From a checkpoint of a small transformer trained on Wikipedia: width 96, a variant of SOAP for these matrices.
Each number is 128 + 24 x the weight over the matrix's rms, rounded and kept within 0 to 255. Layers, rows and columns count from 0.

# layer 4 attention output, 96x128, rms 0.123, rows 0-95, columns 0-63
[[104 155 136 169 131 132 146 165 171 129 124 119 139 120  93 106 191 166 131 144 142 133 155 106 127 132  28 109 139  93 133 127 112 117 117 140 111 129 181 144  75 118 121  95 180 101 145 113 117 117 138  97 117 141 148 138 137 127 138 153 127 138  93 104]
 [132 137 168 137 139 129 146 107 103 135 102  77 134 122 120 119 154  63 110 134 129 106 154 141  96 102 116 166 111 153 130 101 118 104 136 132 138 113 123 146 117 113 136  79 140  92 116 116 127 134 114 165 112 147 103 130 161 133 140 157 119 116 119 127]
 [119 119 121 137 130 103  96 108 111 136 121 159 183  88 127 163 145 131 157 135 111 127  78 124  87 132 126 129 108 112 101 102 124 145 175 145 131 112 118 105 142  87 163 137  75 112 127 180 101 144 171  99 105 141 122 148 155 123 143 128 144 152 127 133]
 [101 112 146 103  90 146 152 116 123 112 154 114  96 139 119 124 128 106 155 167 127 153 106 117 131  93 156 133 141 102 127 182 112 157  76 162 154 111 148 146 136 123 100 117 107 156 117 100 143  60 110 148 102 147 123 107 138 179 102  98 184  82 105 126]
 [123  90 139  94 167 162  98 135  98 163 153 139  70 105 100 114 146 149 125 123 107 139 104 130 167 120 148 114 153 118 130 130 150 141  95 133 113 121 157 153 167 136 127  69 133  87 113 131 108 115  89  98 156 153 122 112 146 133 117 103  73 120 125 116]
 [148  77  99  71  87 140 111 154 124 175  91 109 136 142 158 131 127 151 118 115 136 136 154  97 118 110 130 132 144 114 154 123 132 148  93 154 129 139 142 114 148 134 131 115 113 155 155 140 116 124 152 156 169 111 133 105 107 122  98 104 129 105 132 124]
 [ 93  84 142  95 109 111 118 123 108 189 151 127 139 114  82 140 165  80 126 153 123  89 137  94 126 144 121 137 101 156 153 110 106  96  65 160 140 151 129 122 143 138 152 145 152 112 101 147 147 108 143 108 131 142 146 114 114 149  89 126 134  99  91  82]
 [132  89 130 141 152 100 123 185 146 142 110 132 119 137 124 125 113 138 117 156  85 104  86 148 125 131 132 105  90 154 150 128 137 130 165 146 150 122 158 106 140 165 110 120 103 118 111 157 130 143 108 103 146  88 159 146 113 146 122 107 104  99 158 115]
 [ 79 132  78 148 136  90 188 104 143 127 131 146 180 109  70 153  95  99 169 156 160 150 130 127  95 170  88 125 120 146 119 161 153 137 142 165 106 162 119 104 106 183 183 152 117  59 143  89 128 153 146 109 118 139 171 134 111 149 151 123 112 147 150  98]
 [121  93 110 112 101 170 144 142 120 127  93 103  64 130 124 140 129 129 142 105  92 110 126 138 108 106 137 131 122  93 113 101 117 131 128 108 117 130 139 144 174 103 130 136 167 123 123 130 141 120 187 107 149 129 110 147 118 111 107 137 121 146  99 110]
 [100 166 121 144 122 147 134 179 140 119 153  97 104 170  88 150 172 181 192 110 189 182 117 109 119 138  87 121 113 150 100 154 143 152 143 118 134 150 126 110 143 137 120 117 106 159 123 101 147  90 103 143 141 160 129 147 131 175 149  98 121 151 157 125]
 [136 133  99 151 152 141 104 172 158 123  99 115 107 109 121  50 118 174 115 137  80  89 126 112  95 153 132 165 131  98 127 132 127 119 142 120 101 146 159 108 149 109 122 118  84 152 142 121 127 131 142 128 145  69 146 104 129 157 146 140 133 149 136 159]
 [158 150 158 118 173 156 126  92 134  98 154 114 148 117 144 158 120  99 128 127 139 114 157 101 143 164 172 167 127 168 116 115 122 111  94  98 155 105 130 129 156 177 144 118 155 130 139  84  91 130 125 153 147 134 139 127 142 137 131 167  95  80  99 123]
 [135  93 138 155  99 179 130 163 122 116 147 132 137 107 113  98 125 118 128 102 156  98 133 108 126 169 110 105 131 116 110  71 115 115  94 140 131 135 117 140 122 128 105  76 145 130 109 122 128 161  87 112 140 167 116 126 148 103 130 148 124 155  70 125]
 [161 147 145 156 176 148 106 139 142 110 118 151  80 161 130 134 101 170 129 149 129 120 114 133 146 117 131  84 110 156 128 116 142 117 137 113 161 103 121 202 135 112 124 156 144  90 115 147 146 133 158 127 164 136 105 129 141 130 119  85  92 130 135 113]
 [144 128 109 144 127  91 141 118 111 162 157 150 113 133 130 166 121  71 120 134 202 118 140 150 106 135 127 137 143 119 124 129 132 142 125 159 138  91 154 148 162 164 130 126 129 106 120 135  86 130 170 143 144 135 137 104 158 122 124 143 133 159 133 126]
 [140 124 141  64 126 108 158 137 111 147 119 135 129 115 122 146 130 134 129 151 116 154  99 138 118 142 109 130 107 103 136 122  79 119 109 145 107  94 145 141 101  85 126  79  60 142 107 164 115  84 138 159 122 151 117 135 138 129 109  99  95 139 129 121]
 [143 147 144 105 114 148 132 155 103 132 118 133 150 119 104 107 120 102 142 128 104 113 118 157 113 143 169 141 133 129 151 127 129 155 157 111 112 125 115  91 161 135 127 150  98 171  84 145 136 141 137 121 105 143 108 124  78 113 119  71 129 109 149 134]
 [116 125 163  87  95  98 120  79 157 196  66 125  71 148 144 132 111 143 137 132 127 113 135 169 149  93 114 152 125 132 176 147 149 131 130 124 173 133 208 148 139  96 155 114 122  69 150 128 158 163 158 150 115 107 118 122 126 119  86 147 126 153 142 104]
 [172 111 133 145 120 151 104 100  96 115 133 161 126 163 139 155 159 117 146 116 108  69 127 125 117 144 158 124  85 150 140  84 132 136  90 110 145 110  99 112 142  96 147 118 112 123 130 134 137 125 131  98 102 169 141 110 123 135  80  88 103  96 138 146]
 [131 112 136 124 110  97 119 115 153 128 107 109 143 129 122 183 119  88 124 149 121 158  95 131  91 135 114 131 158 144 122 108  80 138  98 118 113 101 110 149 134 142 142 119  96 112 130 117 134 103 160 120 144 129 121 126 146 126 159 153 113 169  87 119]
 [132 120 144 122 124 177 142 111 141 138 114  99 130 138 162  96  96  98 136 155 139 118 156 132 108  98 138 107 152 114 163 141 116  82  94 105 158 112  68 109 151 150 154 163 137  85 116 123 139 122  97 150 135 128 160 159 139 139 135 120 134  90  76 136]
 [137 138 145 141 157 114 136 137 151  80 123  88 117 151 120 150 133 146 100 130  78 150 148 145 116 115 135 110 153  65 122 142 117 114 120 126 123 118 123 180 112 157 127 125 152 121  87 119  88 118 137 121 106 111 117 151 140 117 120 125 122  66 142 125]
 [167  87 136 157 138 140 121 118 157 145 166  99 154 131 151 136  75 108 119 108 159 111  89 150 173 133 124 154 116 162 179 137 119 104 108 112 155 136 144 101 135 100  80 127 127 112 182 136  94 113 143 120 178 127  96 133 137 106 126 192 111  98 139 111]
 [135 123 104 119 133  77 105 177 123 134 110 157 128 126 126 128 124 156 114 118 147 134 116 114  85 124 132 136  83 149 114 112 154 148 121 157 114 117 122 122 111 123 128 125 103 126 130 144 139 138 120 146 141 139 131 145 156 122  95  81 137 136 152 104]
 [127 112 166 118 108 124 147 133 120 123 120 132 143 114 128 136 128 119 138 142 125 106 116 152  93 126 187 127 122 145 121 160  95 133  92 151 132 130 111 143 136 149 152  81  99 138 171 102 127 129 102 140 131 103 169 103 136 135 159 134 116 115 131 111]
 [115 113 106  96 133 119 135 142 143 137 141  92 140 167  95 138 115 131 136 130 137  82 108 139 181 107 158  77 117 129 153 127 111 149 141 102 166 128 151 114 118  93  68 132 112 124 121 102 123 110 120 148 122 133 159 151  98 144 169 115 138 106 121  84]
 [135 146 110 191 111 137 149  88 173 126  72  66 122 120 134 126 132  97 144 117 169  81  93 120 133 132  72 138 141 142  94 194 152 136 165 109 121 122 123 120 130 135 185 141  82 120  74 138 141 134 110 113 113 148 129 131 130 109 117 126  87 118 106 122]
 [108 103 132 174 125 164 134 146 104  97 117 149 114 123 148  99 153 108  84 154 116 163 138  90 111 137  85  39 145 111 146 118 101  84 125 143 108 111 158 104 169 128 141 121 137 115 121 127 139  97 115 128 132 167 114 119 164 195  65 144 153 127  85 125]
 [133 151 128  84 138 159 114 148 123 138 121 128 135  85 154 132 170 131 131 153 112 137 125  83 146 139 105 118 126 103 127 174 124 161 146 148 124 157 110 153 105 133 112  88 133  90 120 151  95  94 102 137 108 129 101 173 135 103 113  92 128 117 108 129]
 [144 118 145 124 133 167 160 102 127 150 127 180 103 114 160 136 113 132 143 146 131 131 133 133 131 108 127 150  98 131  97  95 146 122 120 126 164 109 176  97 122 102 133 130 142 135 143 116 148 126 152 155  79 125 137 113 134 138  85 159 137 120 132  69]
 [ 91 189  97 143 136 142 126 101 137 133 148 146 160  99 139 134 124 135 139 123 165 104 100 151 152 127 128 118 149 131 105  99 133 101  98 131 158 122 176 160 145 122 121 118 120 149  98 100 131 123 132 127 136 106 135  92 161 127 118 126 131 102  90 117]
 [125 152 118 152 126 115 102 146 141 162 126 117 113 167 118 120 138 134 135 125 112 127 118 145 128 109 120  95 151 105 118 157 139 144 110 167 123 151 111 125 159 126 122 139 115 132 144 123 104 144 128 108 123 108 116 114 101 128 128 104 139 143  84 102]
 [ 88 125 112 102  93 164 139 200 124  90 133  71 175 126 141 149 120 118 118  91 172 133 132 136 124 110 112 107 142 155  91 160 147  84 147 101 100 175  88 121 162 143  98 159  67 188 150 106 113 132 138  92 166  87 133 110 108 166 149  84  66 150  97 121]
 [176 123 126 137 162 140 137 110 138 179 126 121 110 129 128 116 106 139 143 113 151 135 139 130 126  97 116 117 149 136 133 121 158 125 170 131 136  80 128 119 135 132  96 117 108 111 116 135 120 137 118 178  81 137 103 148 155 109 137 145 147 109 178 125]
 [123 136  83 150 119 130 133 114 139 121  93 133 107 175  92 147 145  67 148 136 165 119 128 108 127 101  92 142 139 120 135 142 137 120 128 116 110 110 143 130 154 127 180 152 124 110 143 125  87 109 108  81 120 141 161 155 142 149 144 114 139 144 135 144]
 [157 128 100  93 154 137 150 133 141 117 128 122 135 141 182 155  88 176 150 120 145 161 117 110 144 132 132 134 137 166 158 146 147 132 111  86 144 123 128 121 139 101 109 140 114 105 147 131  89 123 156 142 130 116 143 106 161 139 158  75 139 122 134  60]
 [127 156 110 140 131 113 147 156 174  98  90 189 174 137 124  67 152 159 101  86 143 117 136 129 108 133 116 145 114 157  83 150 134 146 113 166 115 163 156 126  94 116 151 140 143 121 155 122 177 144 139 114 105 104 111 132  83 181 130  74 103 170 142 151]
 [142 100 115 109 122 124 109 111 130 155 151 125  91 139 128 151 144 144 182 122 106 153  83 132 129 112 141 127 163 127 135 124 112 156 119  92 147 134 149 105 139  73 122 173 143 114 130 104 134 117 127  74 154 119 132 119  97 108  92 146 120 134 104 104]
 [121 154 144 117 134 131 133  96 102  87 144 118 151 108 162 109 111 160 129 145 122 125 142 141 169 136 128 127 102 119 121 115 141 137 131  59 135 169 140 103 174 110 109 146 124 115 139 116 156 110 115 134 134 151 126 121 109 153 143 167 136 142 181 145]
 [147 112 115 153 109 145  95 129 113 121 114 138 164 124 111 128 126 139 129 153 148 119 125 157 128 167  78 161  93 131 123 141 107 154 138 165 102 133 141 127 133  73 190 135 137 141 127 123 135 149 130  71 106 147 145 138 116 180 121  98 157 149 121 128]
 [110 147 139 143 133 113 106 114  88 113 102  73  95 112 145 130 119 112 144 133 110 100 187  88 136 161 137 125 122 140 151 126 128  70 110 153  70  99 150 167 113 142 160 145 164 133 117 124 154 146 121 119 103 110 130 130 106 133 113 126 136  86  81  99]
 [ 99 154 129 135 130 137 100 139 142 147 108 173 151 145 139  98 111 126 131 142 113 108 133 134 123 155 171  98 131 134 130 154  77 141 158 119 149 137  71 116 155 133 146 124 132 124 112 131 124 186  98 109 137 167 123 138 116 100 133 116  86 172 152 129]
 [ 87 122 119 151 123 137 112 126 132 148 128 124 126 172  87 154 124 121 134 118 192 140 144 146 125 111 159 121 121 126  97 132 119 129 111 104 128 144 131 118 164 123 122 132 136 160 124 133  94  85 108 169 139 106 118 147 113 126 167 160 145 140 105 116]
 [116 122 172 168 131 145 121 127 104 108 144 131 104 153 154 122 139 114  93 124 138 113 146 148 135 123 124 113 118 104 167 115 117 123 144 100 165 116 135 116 147 135 142 117 122  72 140 118 121 118 124  96  90 164  57 107 138  99 153 128 134 115 112  73]
 [126 150 109 152 123 114 193 129 178  80 166 121 149 122  76 113 126 104 112 125 128 140 118 102 137 148 121  78  90 159 136 115 130 142 125 165 139 137 156 130 119 119 127 119  90  47 148 153 144 132  67 109 119 161 128 147 140 134 112 168 123 127 130 136]
 [123 161 111 170 131 145 140 118 117  60 154 122 113 125 175  98 130 129 124 114 146 126 117 150 116 148 150 119  94 114 146 174 116 113 157 125  90 166  99 107 130 113 145 116 171 180 129 131  97 151 146 121 151 117 159 138 115 101 131 113 165 130 127 177]
 [127 122 109  91 155 124 152 163 162 171 160 105 115 100 107 178 133  97 101 144 101 159 126 109 133 116 116 112 130 156 155 129 128 134  90 101 100 166  89 133 150 107 119 111 109 101 124 124 113  97 136 107 151 154 151 131 110 144  94 139 111 128 110 118]
 [ 96 112 126 138 119 141 139 103 120  96 125  99 123 131 135  63 132 110 125  96 171 122 136 131 105 126 120 162 140 136 118 137 122 113  95 128 131 132 171 131 143  98 143 155 144 140 126 130 134 138 138 117 148 104 114 143 140 103 131 147 127 122 138 141]
 [134  92 143 151 144 147 139 135 150 124 122 141 124 155  95  91  95 141 156 101  93 101 119 102 134 190 113 141 116  91 131 126 113 149  93 101  85 151 114 159 101 111 160  89 154  98 123 102 130 168 136 144 118 108 151 133 158 135 125 154 129 112  84  96]
 [140 150 152  92 150 144 111 204 101 119  69 127 177 110 128 131 118 141 136 148 139 126 155  92 120 138  92 149 118 153 136 126 127 129 117 154 139 121 149 140 121 135 105 158 103 127 139 150  99 130 107 127 117 130 121 140  98 120 109 165 155 125 130 131]
 [133  85  83 106  91  94 122 122 126 155 105  57 162 164 123  94  84 129 123 130 124  98 126 141  99 120 138 129 140 143 121 191 115 124 122 118 159 161 107 118  60 192 140 156 147 141 133 139 120 170  60 132 116  90 181  76 114 119 136 137  90 127  94 112]
 [147  94 118 132 121 144 103  82 101 154 141 118 117 114 119 120 150 121 139 139 139 152 144 140 125 129 133 147 106 151 126 119 107 123 122  93 158  93 117 117 194 133 143 142  91 108 127 132 113 145 129 129  88 170 119 180 176 158 154 111 113 134 116 114]
 [ 99  91 114  89 132 135 100  93 102 118 119 104 120 127 131 150 158 106 119 117 100 119 117 107 159 138  80 117 126 132 144 116 145 137 138 117 106 145  86 116 140 154 108 128 127 141 121 103 136 175 165 113 140 122 132 167 135  97 121 112 122  83 117 138]
 [102 107 164 185 118  99 125 182 144 171 171 129 172 100 145 138 184 124 146 129 120 162  95 109 139 135 122  80 125 139 132 127 122 111 125 131 109 107 131 127 113 145 112 150 128 118 144 131 133 135 111  87 111 108 114 110 121 111 127 115 123 133 134 143]
 [111  96 132 138 177  87 109 128 141  86 142 174 121 135 157 124 156 104 123 132 119 109 118 135  81 105 155  81 118 152 133 117 150 189 105 137 135 132 125 142 141 137 171  89 105 154 104 149 118 131 191 143 113 141  99 152 129 118 110 128 113 125 141 103]
 [122 112 148 139 134 112 122 134 147  91 104 140 127 149 122 121  94 148 165 123 132 142 142 119 127  93 137  83 140 107 153 127  93 151 130 119 163 140 116 114 131  95 146 112 133 138 156 123 144 130 127 146 105 158 109 113 126 123 106  91 115 177 155 118]
 [140 126  75 104 100 111 122 133  73 105 104 153 133 107 119 110 100 156 182 118 138 142 137  97 102 170 138 153 119 159 132 125 150 139 144 131 116 141 105 113 139  79 127 155 134 128 158 149  85 105 163 110  89 139 174 101 101  80 139  75 132 160 140 167]
 [ 82 117  89 154 117 170 105 119 129  95 129 143  82 136 117 155 123 127 141 156 107 121 121 112 117 143 112 109 151 103 120 113 107  88 180  81 106 126 142 160 145 131 102 188 112 149 115 112  88 145 123 148 122  92 126 136 188 126 109 126 127 133  79 149]
 [117 125  83 105 131  75  77 148 115 132 112 167 117 132  95 140 160 106 169 138 155 146 138  55 177 107  81 160 129 148  92 120 167 122 124 147 170  99 142 150 141 135 148 108 146 101 128 130 124 121 130 136  57 144 147 146 130 131 123  92 122 147 134 160]
 [138  98 121 147 138 136 139 118 132 138 127 156 144 169  82 119 117 141 136 139 138 144 102 137  79 118 110 122 144 168 145 167 118 176 131 120 169 147 108 148 130 122  71 122 120  89 126 103 174 128 132 152 123 149 126 117 173 159 120 135 133  81  89 144]
 [137 136 142  59 178 143 132 157 111 135 123 151 154 159 145 139 135  92 138 104 147 129 131 133 155 136 153 103 108 112 139 152 144 119 100 130 140 151 135 135 147 111 111 149 149 164 147 161  90 133 141  86 139 138 138 120 111 124 148 133 112 183  82 121]
 [137  93 121 137 137 137 146 109 164 110 118 137 114 134 111 137 149 102 103 116  99 178 136  94 128 137  94 180 145 129 163 127 104 135 110 127 105  93 141 145 108 151 107  90 160 104 152 125 142 104  59 149 137 162 102  92  93 126 137 104 176 124 122 102]
 [122  89 118  89 137 144 168 131 117 121  93 128 116 105 124  82 132 125 134  70 163 108 183 122 105 131 175 236 164 141 159 112 112  77 104 144  82 173 136 171 142 165 139 139 155 150 137  96 107 151 122  97 174 112 133 122 137 163 139  80  82 151 144 107]
 [ 50 140 136 139 123 134  99 168 162  90 146 143  80 125 111 121 128 104 143 183 125 112 138 112  86 113 102  97 129 144  87 108 115 123 109 148  93 128  82 118 117 130 119  90 112 118 115 129 126 127 151 117 134 119 160 108 116 157  82 116 130 126 121 103]
 [104  98  75 149 151 147  92 122 140 143 141 145 127 111 104 114  64 115 113 114 134 123 138 140 129 134 118 120  88 110 126 130 138 118 132  85  98  96 145 120 128 106 143 154  99 129 128  76 130 120 133 118 121 159 112 130 139 106 132  89 124 176 120 111]
 [152 161 125 110 152 125 116 107 145 139 121 179 171 128 135 113  87 135 151 133 131 154 163 143 136 136 120 150 116 156  83 135 143 143 124 100 151 149 149 121 134 148 114 118 143 115 102 105 120 149 116 125 109 149 112 102 186 103 140 151 126 109 122  99]
 [104 133  85 107 140 139 132 141  62 103 157 113  89 143  92 147 116 176 130 123 110 154  88 136 117 120 180 146 140 143 141 142 134 133 114 138 138 127 152 161 144 112 142 147 130 154 172 162 101 126 119 133  86 146 142 137 122 161 106 123 142 141 155 134]
 [135  74 143 151  87 118  53 119 125 131 105 110 112 106 118 164 131 171 125 143 136 138 148 123  99 126 112  96 151  98 149 145  93  93 110 104 122 121 123  95 127  74  99 151 127 152 157 132 139 105 138 173 132 113 143 122 120 133 118 146  96  93 145 156]
 [175 130  95 138 128 131 140  98 122 105 139 150 115 104 121 109  76 159 128 148 129 152  90 134 105 121  53 113 124 146 124 154 149 133 100 133 109 110 119 145 114 133 146 122 127  95 153 110 108 142 129 135  95 150 104 160 106 141 173 148 108 150 124  91]
 [170 154  95 101 132 121 138 156 136  91 146 137 158 109 141 127  90 158 118 152 149 144 145 136 141 150 150 152 137 128  97  70 134 144 110 105 114 148 110 175 131 118 115 156 152 112 156 124 131 144 115 109 135 137 109 113 112 144 117 114 100 110 152  85]
 [ 77 105 125 145 132 138 150 175 117 154 146 129 109 161 123 127 155  95 118 145  93 170  85 176 107 139 104 114 113 119 185 125 129 136 119 117 126 125 108 139 124 147 108 113 137 112 130 121 123 131 124 126 146 121 107 128 145 131 125 123 137 100 153 117]
 [130 148  98 118  87 175 117 146 163 146 115 146 129 133  98 118 128 123 145 159 110 139 100 103 138 135 128 133 146  98 114 160 121 105 120 131 137 113 120 137 182 152 109 121 151 139 126 102  96 108 126 102  77 111 116 102 119 145 165 142 104 137 100 102]
 [141 148 118  71  98 119 159 134 111 151 138 138 147  94 140 112 142 134 118 134 152 120 131 126 190 135 133 129 116 150 148 103 115 168 133 150 143 133 104 111 133 111  84 157  88 139 113 160 100 119 109 145 113 125 106 167 123 110 163 109  94 127 114 115]
 [ 98 132 130 139 110 105 105 112 140 174 107 203 109 123 119 139 159 135 120 140 107 122  99 111 148 158 138 116 109 180 109  86 150 158 159 148  87 105 107 116 119 110 105  81  90 105 129 103 138 138 141 118 124 131 105 153 130 105 118 125  98 121 139 180]
 [142 126 103 106  89 136 117 137  84 114 124 124 119  96 136 152 130 119 100 110 129 120 118 117 149 107 150 136 132 133 115 171 116 130 162 166 123 157  97 149 105 150 158 143 158 133 141 138 120 155 158 125 164 142 133 152  88 114 139  90 128 108 141 142]
 [140 116 106 149  93 132 138 116 116 129 121 148  99 108 135 121 136 149 155 139 131 122 142 148 138 139 145 110 149 160 154 131 136 193 158 129 136 142  83 119 140 127 104  96 124 156 100 115 111 130 119 172 123  89 117 137 105 102 126 116  99 149 136 135]
 [ 76 120 176 184 107 109 138 103 134 150 150  71 157 130 130 122 140 154 125 126 125 128 142 126 108 109  85 120 115 123  78 146 114 117 154 122  77  86  94 121 185  78  77  96 123 124 107 109  99  76 100  66 132 125 131 138 153 125 136 148 114 114  87 129]
 [120 156 128 120 136 125 126 149 161 146 179 124 138 149 136  99 128 143 105 159 160 157 116  94  99 142 107  92 118 143 106 119 152  92 132  93 115 160 133 124 131 156 137 169 143  98  99 136 142 153  94 120 141 130 138 157 144 161 131 129 116 137 132 141]
 [111 123 116 132 124 172 131 124  88 132 109 187  96 121 125 102 108 142 137 131 143 123 141 173 125  95 128 142 116 117 167 148 114 129  78  93  92 107  95 132 178 125 113 124 157 162 119 116 128 126 124 122 171 104 126 170 139 114 106  86 107 142 117 101]
 [133 137  90 108 128 164 156 139 120 151 130  95 132 104  78 149 107 150 155 118 129 140 145 102 138 162 123 101  60 118 140 148 128 119 116 117 123 152 118 134 169 162 128 129 144 132 124  99  95 141  92 126 136 100 126 105 101 129 134 142  99 148  98 138]
 [ 97 127 119 118 158  74 183 163 115 134 101 136 186 130 155 157 145 119 138 129 148 130 117 162 161 121 127 123 130 127  86 103 125 141 129 112 107 162  78 128 142 119 125 139 121  97  96 101 103 134  98 128  91 138 149 115 146 127 104 143 134 134 100 110]
 [108  89 134 117 125 150 105  79 135 114 125 105 125 127 137 150 150 116 152 106 159  83 134 114 121 167 132 165 134 126 155 124 129 160 115 108 105 156 112 130 106 121 133 125 119 120 132 134 129 134 114 131 166 134 174 129 135 126 157  90 137 126 131 141]
 [147 120 131 110 192 100 129 143 140  96 147 175 102 118 132 136 121 119 131 114 126 166 143  96 114 158 160  96 120 164 147 101 139 116 107 115  88 119 143 122 122  99 146 106 120 126 130 154 141 126 139  72 119 121 137 125 100 131 109 131 109 165  95 116]
 [135 124 117 173 151 121 176  94 163 112 119 133 103 152 128 143 120  96 133 140 148 148 125 143 148 158  72 142 136  84 132 111 125 161 128 172  97 133 164 124 157 115 104 104 120 149 143 170 126 148  93 158  98 147 173 135 145 105 110  95 153 119 121  65]
 [ 80 162 103 145 128 120 138 129 113 128 117 124 108 120 137 144 144 115 116 168 126 124 110 118 137 104 134 109 106 122 128 131 153 131 108 140  97 114 114 164 101 132 133 114 133 100 133 110 105  61 140 103 100 122 111 121 102 140 118  96 148  82 125 181]
 [118 151 112 102 146 116 148 154 112 138 131 150 123  73 145 137 111 187 153 129 162 124 115 119 150 118 170 104  93 161 120 137 127 183 124  80 140 141 122  62 145 116 171 104 173 144 120  94 139 164 115 154 126  70 122 110 156 145 163 129 118 145 144 104]
 [101 140 138 154 112 125 159 133 140 112 109 119  88 120 125  90 137 101 141 146 155  95 130 106 127 157 114  65 166 130 143 145 120 122 150 115  98 148 138  90 137 121 210 133 140 118 179 105 111 117 120 152 130  99 161 120 121 141 137 105 129 122 119 133]
 [131 114 156 123  96 107 154  97 131  90 112 161 110  88 121 105 195 145 126  88  86  83 103 148 123 104 149 145 102 132 100 110 131  85 130  85 121 167 141 137 164 128 112 116 129 128  88 106 144  96 113 155 117  71 140 111 160 129 146 137 157 105 112 133]
 [131 126 104 165 146 126 143 170 119 154  72  96 124 117 134 139 116 107 142  90 166 157 146 134  88 115 141 110 115 114  96 122 136 121 100 141 140 130 101 136 164  99 128 137 107 105 131 134 112 113 146 143 128 143 131 144  95 135 124 128 106 130 144 144]
 [156 123 126 115  93 136 138 120 113 125 156 114 130 139 147 142  99  66 125 162 134 137 109 143 152 131 127 142 122 172  96 131 127 101 147 121 148 141 133 112 165 194 129 130 155  95 115 150 120 133 122 102 124 140 140 140  82 133 132 126 123 132  55 106]
 [140  98 145 127 146  33 106 137 134 126 142 130 109 113 169 126 124  94 104 149  92 108 135 108 158 128 145 124  98 145  76 176 112 111 133 151 182 115 113 164 136  92  58 173  92  92 110 151 135 153 124 130 117 134 110 133 164 126 133 139 159 109 126  90]
 [146  81 129 140 157 136 104 173 112 118 144 166 155 127 138 108 109 161 114 140  85 142 102 110 155 144 128 145 153 169 123 125 151  95 187 153 134 144 129 138 117 146 125 109 138 128 103 135  89  70 163 120  86 133 148 127 148 125  99 110 116 159 147  97]
 [141 131 136 101 100  92 127 119 141 131 126 165 132 102 121 123 154 118 113 128 169 102 102 101 162 140 150 104 126 125 120 127 110 168 108 134 131 134 115 117 141 125 113 123 145 180 116 120 155 153 111 134 132  57 152 124 129 130 130  98  90 134 120 147]
 [132 134 114 145 131 174 136 123 129 175  90 128 121 101 168 175 118 107 124 162 136  99 137 138 112 134 124 157 167 117 110 106 114 127 123 129 115 121  99 132 102  89 101  91 151 130 127 176 116 151 127 141 126 142 155 154  89 124  82 183 133 126 129 120]
 [115 134 167  91 130 142 119 122 144 155 106 141 143 130 126 138  85 122 135 138 145 117  90  97 123 143 160  94 125 139 160 151 112 157 119  76 147 139 138 121 108 145 110 167 131 120  80 138 128 150  81 133 104 129 142 144 132 131 104 149 129 120  68  92]]